{"d_model": 96, "vocab_size": 512, "activation": "swiglu", "qk_norm": false, "parallel_block": false, "init": "normal", "init_std_up": 0.0456, "init_std_down": 0.0, "beta2": 0.95, "weight_decay": 0.043, "doc_mask": true}
Each number is 200 + 20 x the weight over its row's rms, rounded and kept within 0 to 999. Layers, rows and columns count from 0. The size before them is the row's rms in percent of the matrix's.

# layer 5 MLP up, 320x96, rms 0.194, rows 0-72, columns 0-95
091,243,203,182,218,190,184,198,193,201,207,211,185,210,231,184,177,203,194,208,212,188,230,182,194,199,217,203,204,193,167,167,221,213,232,222,221,187,218,203,205,232,189,178,173,201,196,198,214,133,204,204,183,187,196,175,233,203,182,215,172,196,239,196,219,173,207,185,175,198,198,188,192,181,250,185,184,197,213,195,220,182,191,175,208,222,203,207,181,191,237,212,150,231,192,190,180
124,220,217,219,195,233,220,207,196,196,209,207,170,213,201,181,166,213,177,214,158,183,187,203,210,193,218,168,227,223,207,196,194,190,187,216,219,229,188,179,218,202,171,180,198,207,205,189,198,237,179,235,202,208,198,236,194,182,186,209,184,216,213,224,207,177,183,181,206,195,187,177,234,167,193,174,200,192,189,213,200,254,215,197,226,213,173,224,209,231,186,199,194,198,214,146,239
097,168,210,161,171,215,204,207,225,237,226,181,181,200,191,204,184,187,199,219,196,225,202,226,188,173,162,180,188,227,197,214,189,193,213,238,219,234,197,218,199,188,172,218,172,183,195,175,168,160,212,195,203,191,187,184,198,178,229,216,187,170,218,224,198,216,217,198,221,190,229,178,198,220,204,183,224,176,239,201,223,202,173,192,214,231,233,183,184,188,231,195,193,214,185,221,199
099,223,204,153,194,191,214,225,183,224,216,205,183,176,200,195,224,212,188,216,203,209,207,228,202,194,157,206,179,177,222,197,164,223,195,222,242,187,209,218,163,176,221,209,235,192,166,199,204,231,191,199,185,203,211,181,238,207,236,218,213,199,172,204,211,227,222,181,201,190,200,211,233,201,207,203,186,232,219,207,205,204,236,210,208,176,215,205,164,206,195,169,229,232,215,178,198
095,214,202,205,195,198,197,183,179,206,197,209,216,210,226,211,205,219,192,203,203,196,229,231,177,224,187,228,164,227,207,210,204,203,213,195,207,193,165,213,160,199,218,201,207,200,203,189,258,186,191,166,202,190,186,203,189,212,240,214,197,169,179,195,215,183,140,239,214,215,221,209,199,203,214,198,227,199,183,201,214,221,227,191,199,180,184,185,244,184,250,200,220,206,208,214,242
100,177,201,221,174,211,211,219,235,205,181,180,213,169,157,174,187,225,211,209,206,181,203,198,196,171,202,201,182,211,192,229,197,222,214,207,198,239,200,207,174,193,158,206,183,219,223,214,232,198,178,221,195,170,205,189,217,203,166,191,197,187,170,205,206,181,193,194,130,220,214,177,191,198,198,205,197,204,188,169,186,218,229,241,216,244,210,224,194,199,200,186,210,232,200,208,213
107,220,182,235,206,198,199,214,188,205,213,211,198,161,193,219,202,210,217,224,216,193,211,155,214,189,229,192,197,195,214,235,217,166,221,193,189,183,200,175,194,176,194,206,193,215,166,172,180,178,197,219,230,221,195,218,224,224,185,187,196,180,214,176,204,199,219,204,216,175,208,182,215,167,165,206,213,238,225,179,196,196,213,198,244,202,252,237,190,187,185,158,210,218,223,201,204
104,192,212,168,181,168,230,212,179,181,199,199,208,187,202,177,182,199,199,217,205,160,216,191,211,167,180,194,190,175,192,221,198,235,219,196,226,194,225,157,185,217,183,163,170,199,183,194,211,203,196,213,229,204,232,208,214,185,212,226,214,215,178,198,166,180,180,209,203,187,237,236,184,173,177,188,185,231,173,205,210,199,221,179,206,215,170,213,194,196,211,189,152,169,212,206,221
092,161,172,206,203,166,197,167,195,224,166,201,212,203,202,182,203,203,199,229,200,164,199,232,162,225,186,223,175,194,163,211,197,206,173,197,211,217,198,228,198,229,198,173,169,178,214,227,201,239,190,181,201,196,209,229,210,214,183,217,213,155,197,242,189,186,234,221,175,206,177,183,204,166,180,195,209,195,202,211,233,185,198,199,217,209,206,223,222,202,197,219,199,208,164,209,190
098,205,235,194,232,222,179,204,227,201,193,168,197,223,202,211,204,222,206,204,171,213,182,211,223,196,206,173,191,217,167,219,182,193,205,223,188,198,206,216,180,239,207,198,200,211,214,199,184,180,222,161,152,183,220,207,213,228,199,204,194,211,191,227,248,229,196,159,203,246,204,183,197,199,203,224,218,201,190,215,235,177,194,193,200,252,202,188,208,201,203,225,241,204,177,206,195
095,221,261,175,231,196,213,209,194,232,195,211,215,171,190,220,202,192,236,209,193,233,217,222,210,185,206,194,205,199,192,192,213,198,234,205,169,205,223,162,206,219,227,167,186,213,205,219,200,207,169,182,161,221,206,220,219,189,163,212,182,185,209,187,188,214,185,206,202,195,197,210,179,179,181,191,219,186,222,237,206,180,182,202,196,213,241,245,178,209,188,211,187,207,162,218,200
086,193,188,201,221,179,216,204,217,191,168,183,201,167,211,219,216,194,206,202,227,205,175,187,191,196,208,216,189,197,201,190,233,190,189,184,188,236,182,224,170,207,213,192,212,186,166,196,177,171,222,171,195,194,208,218,173,198,179,223,169,168,179,224,224,186,207,220,181,226,153,164,251,161,210,214,165,200,209,191,212,206,169,216,206,188,213,192,187,203,206,227,215,229,192,164,205
116,188,221,185,197,237,197,195,189,230,208,217,203,187,187,196,213,190,180,226,210,183,210,192,192,234,222,170,176,206,181,195,202,161,178,197,227,166,227,177,195,239,199,187,204,204,186,225,219,189,216,220,223,217,231,217,187,200,221,230,203,194,205,182,174,192,250,211,207,195,204,162,211,194,212,214,226,233,202,187,174,183,197,194,204,188,199,193,161,203,225,211,212,224,262,215,181
088,211,202,192,223,225,133,177,203,192,183,199,182,225,189,186,229,198,201,207,215,197,199,208,186,206,194,204,217,183,173,202,206,192,182,242,175,199,204,180,237,192,191,187,175,217,203,198,184,199,246,198,197,200,192,172,212,248,203,167,198,222,198,233,185,210,186,207,249,177,206,213,206,198,215,205,177,183,213,226,190,176,191,192,204,253,187,177,173,176,201,200,192,222,199,236,182
100,197,233,239,200,228,194,188,227,165,186,170,179,191,202,200,217,187,239,195,195,215,183,222,187,168,204,249,204,190,168,208,212,233,169,235,184,143,200,236,177,197,193,211,213,196,191,183,163,192,216,214,210,198,185,178,200,201,166,195,219,219,158,210,217,176,193,216,211,205,169,219,187,205,221,202,217,205,201,190,193,217,192,199,191,190,184,200,234,202,208,200,226,200,193,205,171
099,220,192,182,218,189,176,196,197,207,212,204,192,144,226,191,261,171,223,209,181,192,210,231,200,194,199,233,165,206,181,215,226,201,210,214,242,225,221,218,163,216,215,195,202,207,193,186,201,183,208,201,204,236,208,177,220,197,190,207,185,222,206,184,232,218,214,167,214,184,200,196,191,190,178,194,197,208,186,209,161,164,190,173,179,197,196,192,192,222,233,227,212,199,190,160,213
105,221,220,160,211,188,198,211,166,197,188,200,229,154,190,211,174,243,215,226,179,184,244,199,170,164,202,233,216,197,185,177,212,194,195,207,201,208,201,176,193,222,213,176,172,174,223,189,227,194,200,194,192,190,202,204,199,202,188,190,212,207,193,209,200,173,216,216,235,242,176,218,202,180,195,191,201,188,174,191,208,178,172,185,210,229,212,250,199,214,191,206,185,157,220,201,216
096,181,197,209,205,179,212,195,211,194,254,218,183,172,239,220,223,208,185,222,181,201,234,188,178,215,214,189,221,218,222,239,210,186,174,217,231,195,164,206,207,183,214,203,233,208,200,208,161,209,231,183,216,200,169,182,179,217,195,187,214,241,225,183,228,208,224,227,191,180,210,227,182,186,239,194,189,191,210,191,183,205,206,206,193,190,236,219,189,196,206,221,176,203,179,184,176
093,162,212,181,206,211,171,180,220,213,189,190,190,182,207,184,188,165,205,210,181,188,223,209,197,207,221,215,194,208,193,205,192,212,198,199,223,191,226,197,171,185,182,169,197,190,214,193,198,180,142,189,179,239,186,219,188,169,199,243,201,184,199,207,200,226,178,178,213,223,154,184,232,208,215,193,201,186,183,193,184,173,216,199,203,171,192,238,254,224,213,174,182,218,168,198,207
108,163,185,187,210,198,198,193,227,232,222,188,209,180,207,219,224,233,171,209,218,163,199,174,232,211,233,216,177,197,207,207,155,196,237,195,184,191,215,214,205,155,191,175,200,191,200,231,210,207,195,181,202,203,210,181,228,183,192,210,236,170,192,189,189,225,197,207,196,215,222,211,218,187,220,199,226,217,206,187,209,195,224,218,151,158,225,200,202,185,178,207,193,192,226,233,212
108,176,220,200,247,205,187,200,206,182,184,207,189,210,157,194,210,188,201,216,209,214,194,189,205,201,198,180,188,249,202,182,214,195,174,167,188,204,204,209,196,208,181,178,214,194,153,230,175,212,184,188,200,202,222,186,186,196,202,224,213,248,202,186,206,174,189,190,174,211,197,205,263,201,202,212,205,226,177,160,266,231,192,207,180,198,183,197,197,206,201,195,227,194,216,184,214
096,217,205,193,205,201,215,204,201,196,235,202,167,210,180,234,217,203,219,210,189,174,168,203,223,167,181,203,179,197,180,181,194,234,174,222,225,188,213,206,203,181,167,215,202,209,226,174,185,201,228,211,182,200,213,212,185,237,158,200,208,217,194,219,229,156,224,205,148,193,177,205,175,192,175,164,189,193,218,199,228,195,197,220,212,235,205,199,216,199,193,180,233,184,231,206,188
093,199,160,199,159,193,190,189,205,213,166,186,204,228,189,186,191,202,205,225,202,181,191,180,178,164,237,225,168,194,181,242,189,211,193,218,216,215,219,233,173,195,154,239,188,221,194,193,193,203,197,194,179,189,233,191,162,184,189,230,215,179,172,224,168,201,187,213,203,204,202,211,177,192,190,195,178,228,183,206,182,177,229,222,203,233,207,205,211,166,199,199,209,183,223,197,206
099,205,169,213,204,206,176,187,201,194,205,198,227,217,212,218,187,196,207,197,198,197,208,210,213,215,165,164,216,155,185,171,209,198,193,185,177,192,178,167,252,241,172,179,231,190,199,213,189,217,207,190,198,235,182,194,200,185,169,182,176,202,200,219,207,200,182,184,179,227,180,188,170,209,197,205,181,220,186,224,206,209,160,183,239,219,196,205,196,195,180,212,236,163,168,227,178
100,200,188,176,178,230,175,192,163,262,190,189,204,182,191,189,219,199,203,221,239,230,210,170,205,214,218,195,217,205,216,204,217,191,207,199,204,209,240,156,203,190,233,216,211,203,237,197,168,193,201,198,180,207,196,164,210,219,202,182,205,201,208,179,190,159,209,195,216,192,193,213,218,225,187,219,190,203,211,188,194,185,254,193,192,198,189,191,180,165,210,224,190,155,215,212,219
107,224,211,226,196,199,185,216,212,164,202,221,201,196,229,223,194,206,176,204,205,206,169,198,214,206,194,210,227,202,222,186,223,201,226,169,208,184,188,198,226,203,178,178,162,189,178,189,186,183,223,226,232,167,158,209,218,208,170,194,231,215,188,224,226,216,184,208,176,188,229,201,175,211,226,187,175,211,225,184,176,248,230,190,201,196,181,203,188,198,198,154,196,183,231,214,181
102,238,198,220,234,203,221,227,154,215,181,195,168,180,200,198,213,182,183,192,214,201,187,177,240,193,201,185,212,230,196,225,194,190,198,199,210,195,209,162,182,226,227,170,206,195,223,207,218,202,191,179,206,174,164,219,199,221,213,231,192,189,184,198,225,212,226,175,197,248,166,188,186,176,215,195,235,236,172,202,215,211,182,187,198,197,190,206,210,196,193,192,195,195,189,173,151
094,195,185,199,190,203,201,195,196,239,187,191,225,204,158,210,197,199,186,231,188,179,179,180,214,185,208,179,157,213,197,186,188,233,154,213,212,220,211,216,184,206,200,190,202,227,224,243,198,232,218,192,244,214,193,180,229,195,194,207,184,211,208,193,200,200,219,212,192,172,173,175,204,168,230,206,213,193,193,221,228,166,210,215,199,251,223,203,178,205,188,161,191,210,185,182,230
094,227,218,212,200,168,186,213,183,157,214,150,184,179,190,209,224,223,207,262,158,212,218,198,189,190,220,194,213,210,180,220,214,204,201,171,205,189,193,195,194,221,197,184,218,215,200,249,184,235,190,201,196,198,191,218,182,229,204,194,212,211,236,188,228,189,172,221,200,198,232,212,204,198,197,168,196,188,196,226,186,217,204,191,208,179,182,187,217,228,223,199,242,213,180,177,200
104,186,212,174,183,194,175,190,199,204,178,213,180,183,192,189,184,185,171,201,216,199,209,191,261,195,198,197,185,207,219,224,191,190,156,191,194,198,177,189,191,198,198,199,178,247,224,200,175,197,175,219,175,176,213,219,184,223,167,174,164,207,179,185,160,210,211,254,184,219,200,205,160,193,196,202,171,222,223,179,185,198,174,224,204,204,185,182,184,177,190,211,198,200,199,174,230
097,196,193,188,196,231,221,200,209,195,167,201,190,221,195,196,207,198,134,222,199,210,236,194,191,216,205,223,217,216,224,203,216,183,181,201,194,199,185,203,206,192,160,178,173,234,183,188,239,212,150,239,209,212,192,221,191,203,170,229,197,191,200,212,217,202,186,177,188,220,231,194,196,176,228,172,205,187,194,185,221,210,188,195,221,200,191,217,226,174,241,206,175,176,187,165,212
097,207,210,202,224,203,188,184,161,223,216,212,179,194,240,213,215,217,198,183,201,169,193,201,215,194,195,213,193,210,234,229,198,221,211,160,208,194,207,203,200,218,180,215,187,204,190,212,231,193,206,156,165,227,203,180,249,193,233,216,232,208,197,206,215,180,198,204,160,211,208,174,205,187,215,198,232,222,192,261,230,213,186,189,188,178,218,194,208,212,197,207,223,219,168,179,216
098,191,213,175,206,203,182,170,183,191,192,168,178,244,195,223,217,185,212,216,182,190,201,184,214,214,188,206,219,214,193,166,161,221,198,211,174,219,207,233,217,224,220,206,198,208,236,189,166,167,175,177,185,216,233,196,227,201,180,192,204,187,187,227,241,188,182,183,164,197,183,207,198,184,218,208,207,217,197,183,204,219,187,153,213,172,204,204,226,201,192,164,190,172,191,176,231
103,208,203,228,212,204,205,221,198,199,236,203,189,221,235,211,201,156,200,211,184,202,213,238,206,232,209,203,185,213,183,200,203,139,181,199,201,221,190,181,170,205,243,186,218,216,202,173,184,229,198,211,207,171,216,205,174,218,229,180,219,194,237,199,219,219,185,159,214,201,201,218,221,176,166,243,175,195,223,192,190,204,211,185,181,205,188,179,212,217,195,182,226,213,192,225,204
084,220,186,173,213,210,198,208,187,194,151,197,210,201,226,185,202,189,197,196,232,192,178,184,172,194,190,170,203,196,171,238,222,188,242,221,172,213,194,175,197,200,211,199,206,175,189,195,190,220,168,171,189,199,208,176,193,204,183,169,182,205,156,203,204,221,209,219,178,237,170,164,206,208,190,196,239,207,211,249,205,226,251,232,205,194,196,194,196,212,201,215,218,219,207,200,208
116,186,204,222,192,182,173,205,193,196,194,166,209,195,179,227,218,207,193,175,213,240,227,192,202,194,187,173,219,215,199,225,189,191,208,199,180,200,186,175,193,214,183,194,208,202,208,246,216,215,198,208,208,195,161,169,216,187,205,188,166,218,210,216,203,187,217,186,207,229,215,165,218,172,249,200,176,173,205,214,218,208,204,247,160,220,201,249,192,194,218,233,182,169,216,211,181
094,211,179,207,208,182,195,198,220,190,249,189,197,211,184,241,211,197,198,251,199,210,189,214,172,208,211,232,212,194,173,215,183,198,184,197,201,189,206,159,245,232,212,212,218,205,186,190,171,195,214,262,202,180,188,178,181,227,197,179,188,171,199,214,219,193,210,200,185,201,211,225,196,176,195,208,212,182,187,215,210,185,159,204,172,233,222,197,226,166,209,234,218,217,201,193,200
089,223,222,169,202,193,218,194,161,207,195,214,205,229,222,201,177,210,196,202,208,178,194,201,223,213,145,188,227,179,184,232,188,197,230,199,194,214,158,170,205,204,229,193,219,191,188,194,197,179,191,199,218,232,232,201,216,221,222,161,198,179,198,205,165,204,185,210,166,181,241,221,171,207,185,224,203,202,196,187,192,188,212,166,221,164,187,210,209,177,214,180,182,169,203,214,178
098,177,203,177,212,220,182,213,200,201,207,185,211,191,184,195,234,168,197,196,181,182,175,181,203,203,181,181,169,223,220,188,157,180,191,178,177,247,176,194,226,224,188,161,201,208,168,231,174,189,216,182,196,204,197,180,198,193,205,209,184,207,198,207,175,180,188,174,189,224,178,184,187,247,214,199,175,230,219,211,163,224,234,190,204,212,242,205,189,183,224,201,228,217,207,215,215
100,200,200,203,222,197,216,210,164,193,178,186,232,199,260,223,220,173,207,198,213,175,190,196,199,176,202,188,183,232,180,200,225,230,216,204,177,177,222,213,205,182,195,196,182,158,186,206,175,198,226,198,183,186,207,232,244,227,183,206,199,186,195,245,214,181,219,203,188,232,185,223,196,214,208,196,185,222,200,187,207,238,163,213,221,208,187,197,196,192,199,210,167,161,206,184,171
108,177,182,183,162,234,209,194,209,210,205,185,225,212,198,199,248,232,199,225,218,194,180,155,184,228,184,175,188,210,212,210,171,149,179,215,205,196,205,195,192,194,197,214,185,184,226,196,205,182,218,158,215,221,159,204,166,194,177,209,196,188,206,187,197,198,175,229,191,215,203,191,174,190,208,214,196,195,190,239,178,202,178,212,201,227,205,208,240,215,169,240,218,199,196,183,204
089,196,211,183,196,211,219,189,192,176,181,200,209,202,172,208,184,159,199,210,191,213,228,194,192,151,218,199,212,219,218,184,205,197,213,232,196,177,200,242,198,184,245,188,180,170,188,241,179,234,207,192,229,165,223,215,186,173,196,207,204,222,188,172,216,179,200,187,194,208,158,185,186,212,207,233,208,213,205,157,196,223,239,205,211,227,210,163,199,207,232,193,196,191,197,220,203
098,202,228,211,194,202,187,155,218,205,187,173,226,189,199,187,207,223,214,204,199,179,182,209,179,190,177,190,182,168,193,227,202,198,161,205,198,182,192,205,192,204,205,186,177,223,192,198,214,205,174,179,232,166,176,205,133,158,180,251,207,189,215,198,186,201,199,231,195,179,209,173,192,158,206,206,219,219,188,204,192,202,224,197,197,202,190,224,222,171,204,206,227,205,216,225,164
104,195,197,223,206,208,253,190,198,190,217,196,209,239,172,191,206,247,215,211,180,179,212,187,195,204,188,224,239,194,168,194,168,185,208,221,209,229,225,216,218,179,209,188,191,219,192,191,228,180,206,196,179,230,216,188,186,175,201,196,200,203,201,250,238,213,213,207,226,198,220,151,163,207,193,193,191,187,174,191,188,200,210,210,235,176,188,201,199,211,199,185,207,210,190,251,214
092,223,189,201,200,202,245,222,192,208,195,199,204,153,163,192,238,197,185,196,233,205,183,212,190,174,211,200,205,187,188,207,128,200,238,216,208,177,172,195,191,193,205,186,207,203,179,210,204,184,210,170,206,195,221,161,228,190,205,187,209,185,164,216,227,211,190,196,213,187,221,221,191,190,189,194,208,201,183,201,208,211,237,141,175,195,201,219,208,201,227,217,202,187,187,180,226
094,190,191,207,205,239,200,212,196,202,236,227,175,205,192,191,176,203,183,205,212,202,168,178,201,234,223,181,236,182,262,185,190,219,206,203,193,181,186,190,189,170,213,192,207,186,204,206,219,233,186,171,190,196,199,203,222,213,191,194,185,215,156,178,238,212,203,204,222,171,161,194,161,223,187,185,167,207,197,207,204,204,183,191,200,223,190,224,217,190,179,226,146,208,207,211,199
105,193,184,221,215,214,144,213,196,207,216,195,183,202,164,168,199,208,208,214,202,212,200,171,218,154,174,201,182,213,171,193,203,209,196,185,242,234,179,209,203,201,197,223,210,192,210,208,170,233,224,162,177,170,215,202,199,201,178,181,176,206,188,195,214,216,191,231,163,226,206,221,193,222,203,202,177,187,219,220,228,188,180,192,173,199,223,203,191,226,211,213,170,182,235,231,204
108,218,172,180,239,184,197,220,163,180,186,215,220,201,191,215,209,224,234,208,225,191,184,177,176,220,213,177,210,142,212,199,181,210,190,222,208,190,217,224,196,197,211,242,244,223,200,187,216,193,237,188,183,175,223,208,214,213,184,183,196,194,190,223,198,216,203,215,190,205,231,152,196,201,208,203,219,199,214,192,197,185,227,249,208,167,205,211,203,222,224,195,211,185,195,178,182
099,207,195,243,195,190,203,196,221,160,210,213,228,189,208,218,182,185,199,222,182,217,186,217,202,231,203,250,232,177,251,219,205,183,173,197,241,182,188,201,247,169,200,216,223,152,204,223,184,222,191,235,184,197,158,195,171,205,201,216,182,196,211,208,200,194,209,191,202,199,202,237,185,182,205,189,201,193,223,178,172,199,214,190,198,213,181,191,186,177,209,225,207,188,219,202,199
109,184,240,181,204,176,224,223,232,186,162,173,196,226,207,202,185,180,210,191,173,185,197,224,205,226,186,195,211,202,195,177,191,244,204,245,197,191,194,196,204,222,188,208,203,206,201,235,233,209,207,169,198,162,196,200,175,190,197,197,188,206,182,197,184,197,161,203,207,211,194,190,184,188,223,212,160,187,189,226,186,188,238,203,174,256,223,189,189,193,194,190,157,227,197,188,190
106,215,198,179,258,194,200,195,173,206,214,217,183,210,210,198,181,198,185,203,193,208,220,247,221,205,208,247,222,200,167,199,214,223,168,218,205,188,206,237,197,179,161,220,201,219,193,191,194,182,209,228,158,195,190,194,225,213,194,200,211,192,183,222,186,189,197,166,166,179,173,200,205,218,224,205,227,187,187,194,206,183,229,187,196,246,175,198,206,200,201,196,160,182,164,189,195
095,209,174,196,243,229,210,186,189,168,204,201,216,185,183,211,225,185,204,183,202,178,220,214,206,201,230,198,222,230,198,215,200,229,203,195,190,214,231,202,159,202,210,187,190,216,222,175,201,201,205,193,199,191,209,204,175,214,201,193,243,171,208,196,164,208,211,212,220,240,191,211,222,227,185,179,180,250,186,193,216,192,192,186,244,201,203,162,204,195,145,180,164,184,193,186,193
100,172,214,225,205,175,201,214,218,207,195,208,230,221,186,196,190,195,237,205,195,191,186,215,184,202,191,195,191,179,177,213,220,193,239,196,194,197,205,167,195,190,231,224,228,218,203,208,187,232,198,211,233,172,184,241,178,247,200,216,200,188,204,177,236,229,188,200,191,190,198,229,236,193,223,221,250,216,201,190,223,178,210,193,165,191,217,215,176,210,223,189,186,188,213,166,168
106,228,236,167,209,221,191,195,228,203,198,203,167,224,177,232,206,182,227,212,216,203,230,205,209,206,179,194,209,201,165,228,217,192,240,240,196,174,218,196,221,225,217,150,199,215,232,208,214,189,202,228,216,198,211,185,227,207,207,197,190,204,199,209,197,170,212,199,173,183,189,224,205,225,211,217,198,224,216,207,217,237,179,194,156,229,180,199,207,183,191,226,166,223,201,199,186
114,178,240,190,197,189,208,238,221,191,181,202,180,232,232,207,188,179,152,209,204,200,207,167,222,217,171,210,179,184,184,217,202,214,204,214,210,253,224,221,166,181,220,199,198,190,195,205,219,209,213,174,198,130,185,207,182,234,220,198,219,203,190,214,185,196,202,204,193,178,226,178,173,194,161,201,191,216,229,185,193,182,199,235,189,194,202,178,190,212,215,195,191,206,198,212,202
099,235,199,187,160,211,200,163,217,200,204,222,206,144,201,194,180,214,204,154,217,223,204,204,187,208,149,194,203,199,201,205,215,208,181,171,193,197,209,182,188,219,190,200,182,207,235,183,203,180,201,228,178,192,213,231,200,208,173,209,181,178,165,185,170,198,203,212,177,189,208,184,180,188,168,179,194,166,229,180,196,204,192,200,189,190,198,178,214,170,174,218,163,217,191,166,224
105,181,195,168,212,226,182,223,196,179,212,205,230,187,204,199,175,223,190,197,191,205,177,211,216,152,233,188,186,187,203,149,205,216,173,182,199,213,208,211,164,223,210,195,200,211,191,195,199,191,233,202,163,207,214,208,194,220,177,203,208,216,190,171,180,248,193,205,204,218,219,221,230,146,183,223,205,201,205,172,209,213,217,228,170,226,184,220,215,233,207,203,234,198,188,196,215
087,195,181,223,182,212,211,185,215,220,164,184,187,206,168,192,203,200,214,185,209,184,172,173,206,193,224,226,187,199,205,208,204,221,205,204,193,137,217,178,208,175,197,199,147,214,204,203,198,243,171,210,194,212,234,181,148,168,170,214,241,191,217,201,223,205,221,199,228,200,182,178,203,184,177,183,227,219,214,190,191,196,184,194,216,191,163,206,183,187,186,183,215,181,197,192,185
108,203,222,161,200,224,198,180,165,215,178,169,201,151,187,209,218,200,235,210,214,230,207,176,197,212,218,217,184,213,170,180,201,181,180,189,233,211,162,233,194,204,197,205,213,158,180,181,209,214,230,206,210,197,192,195,196,178,208,197,194,173,225,212,142,197,188,205,214,195,181,185,220,185,234,189,182,206,208,219,169,233,189,194,170,222,224,208,221,188,175,201,221,193,187,193,210
100,204,205,203,188,209,182,222,213,181,218,203,182,182,213,212,220,240,197,227,163,179,209,181,179,183,177,204,214,191,204,218,182,238,194,192,222,185,179,206,178,191,204,238,196,165,190,215,185,166,193,219,201,195,188,216,195,176,212,188,177,216,151,190,206,193,171,185,177,194,189,190,186,205,192,223,196,203,177,198,208,275,211,207,155,209,190,205,212,200,221,246,200,215,213,231,209
084,186,163,194,189,186,156,211,233,213,204,250,173,211,207,190,193,194,202,216,164,185,213,194,238,201,161,208,194,197,193,164,204,204,235,209,217,207,212,220,213,206,193,200,214,188,154,200,244,186,227,202,199,211,205,188,187,195,211,205,230,207,195,200,212,168,226,187,198,184,208,195,220,181,166,207,211,204,191,215,236,180,209,206,166,213,174,160,212,209,244,187,208,187,186,202,230
106,202,227,205,219,180,158,200,178,181,190,197,217,185,236,193,160,187,193,215,219,178,219,193,199,214,200,207,212,194,220,199,140,201,233,174,178,193,217,209,199,219,181,215,214,194,187,191,196,240,183,210,217,192,168,210,219,199,192,155,228,223,212,223,203,204,227,183,200,209,201,180,204,194,210,216,211,198,165,196,188,194,171,219,181,152,236,204,170,204,159,216,189,192,193,179,216
103,189,207,238,210,186,185,181,197,179,174,184,192,199,182,181,208,196,185,210,200,244,230,232,229,168,194,229,199,211,184,214,199,222,215,209,195,163,185,202,215,197,225,187,195,207,180,185,218,210,182,196,201,179,231,227,187,246,217,213,232,220,210,254,197,224,209,199,185,201,184,176,213,178,159,159,213,192,169,181,208,195,195,210,182,194,174,219,178,181,176,190,192,182,217,213,173
090,207,206,207,192,207,179,175,196,213,252,218,194,186,176,193,201,210,195,213,206,213,202,151,184,157,224,181,215,178,220,182,231,209,209,205,202,200,205,199,236,168,198,231,218,160,231,192,198,200,214,177,219,185,235,195,226,213,210,164,205,219,218,200,236,205,205,218,199,179,176,198,219,199,174,210,230,150,204,175,224,209,191,202,204,186,210,188,188,192,231,189,206,242,207,212,220
099,223,235,193,190,226,175,194,160,191,221,166,181,214,207,193,203,167,212,196,249,170,192,194,186,187,219,190,246,195,199,204,214,205,200,185,178,202,174,188,159,218,222,225,224,215,224,195,199,163,217,232,190,180,189,194,204,187,214,215,230,151,197,185,202,200,220,189,189,189,250,199,196,229,202,188,200,220,206,189,189,180,204,229,198,221,191,208,202,209,189,208,211,221,191,184,155
091,187,187,214,183,155,207,234,202,183,197,204,174,214,180,199,215,202,201,191,205,193,207,225,206,184,214,215,162,194,203,205,170,205,207,193,191,219,175,204,176,238,158,192,203,249,170,213,189,208,190,180,243,215,184,203,269,205,216,205,238,204,203,206,192,202,212,204,240,191,199,188,189,233,217,198,198,184,182,217,214,174,192,212,200,189,230,208,206,212,181,214,199,238,201,174,168
094,209,220,166,199,192,196,185,207,211,178,228,212,184,202,214,209,199,203,193,201,195,214,190,186,194,186,163,179,187,233,193,181,203,211,157,218,221,184,166,196,209,187,210,168,217,200,176,183,225,171,189,243,237,200,179,179,181,186,211,205,195,182,235,214,214,194,189,234,199,222,197,225,181,198,200,226,195,199,234,229,250,223,242,206,248,201,196,186,197,217,187,226,199,188,202,229
103,181,131,200,179,205,169,182,195,196,202,207,215,207,186,194,215,180,199,216,183,238,191,211,196,235,203,200,176,224,169,199,194,186,200,218,228,202,182,178,218,209,204,209,194,215,190,150,203,190,159,177,163,182,229,194,223,193,199,189,192,205,206,194,192,181,231,219,207,199,192,187,225,185,190,246,196,187,218,203,180,201,182,205,210,189,198,233,244,218,149,217,191,215,220,204,203
095,175,198,215,183,199,177,197,201,219,195,172,205,204,168,174,217,200,199,219,191,192,193,198,210,211,224,181,189,169,192,209,181,194,158,187,219,194,192,188,194,203,187,209,193,186,196,196,167,173,190,215,231,189,202,167,171,193,206,151,235,206,201,189,182,203,186,270,187,209,192,188,226,173,192,177,213,218,189,213,180,194,204,149,201,206,191,186,205,185,203,144,208,230,161,191,198
110,214,199,167,185,185,207,254,223,214,203,172,207,183,213,204,187,196,208,225,181,220,198,218,156,197,202,179,191,231,229,219,207,214,198,136,167,206,204,207,214,177,209,194,175,209,206,189,209,205,218,206,221,217,212,167,203,208,216,205,201,210,218,220,220,211,229,195,217,189,226,210,229,194,187,228,219,259,238,222,176,197,191,229,194,208,201,214,185,195,228,200,172,199,205,180,193
101,182,224,181,187,196,199,202,203,196,207,239,188,181,168,221,200,216,233,164,188,234,202,194,204,195,181,175,196,200,207,160,180,200,178,193,213,194,215,209,245,187,210,179,208,167,228,215,199,194,212,212,225,233,229,226,202,210,189,218,178,200,188,233,192,215,203,200,190,205,224,189,171,200,189,250,212,175,200,184,215,200,179,173,170,228,194,201,217,182,132,197,208,202,182,200,189
114,233,199,185,161,200,208,196,205,201,217,202,201,209,205,217,191,224,174,178,218,213,227,203,173,206,233,231,175,201,194,199,152,180,196,176,220,196,190,250,195,233,209,187,232,210,178,239,172,201,171,221,212,168,209,220,177,198,212,232,233,201,159,217,167,221,187,201,207,203,238,194,192,194,205,201,213,197,228,171,210,206,197,193,181,207,200,191,206,175,217,215,207,157,204,199,190
093,165,234,202,180,227,188,261,192,169,201,197,190,188,236,207,212,212,210,203,187,196,190,183,191,171,181,195,191,168,218,214,187,204,199,225,184,228,136,199,198,183,210,211,186,230,159,225,186,196,196,199,166,204,229,186,192,173,183,183,214,174,187,232,196,225,197,207,223,190,222,169,194,180,187,200,202,196,192,200,198,206,205,203,212,197,189,188,163,192,197,225,206,248,186,218,200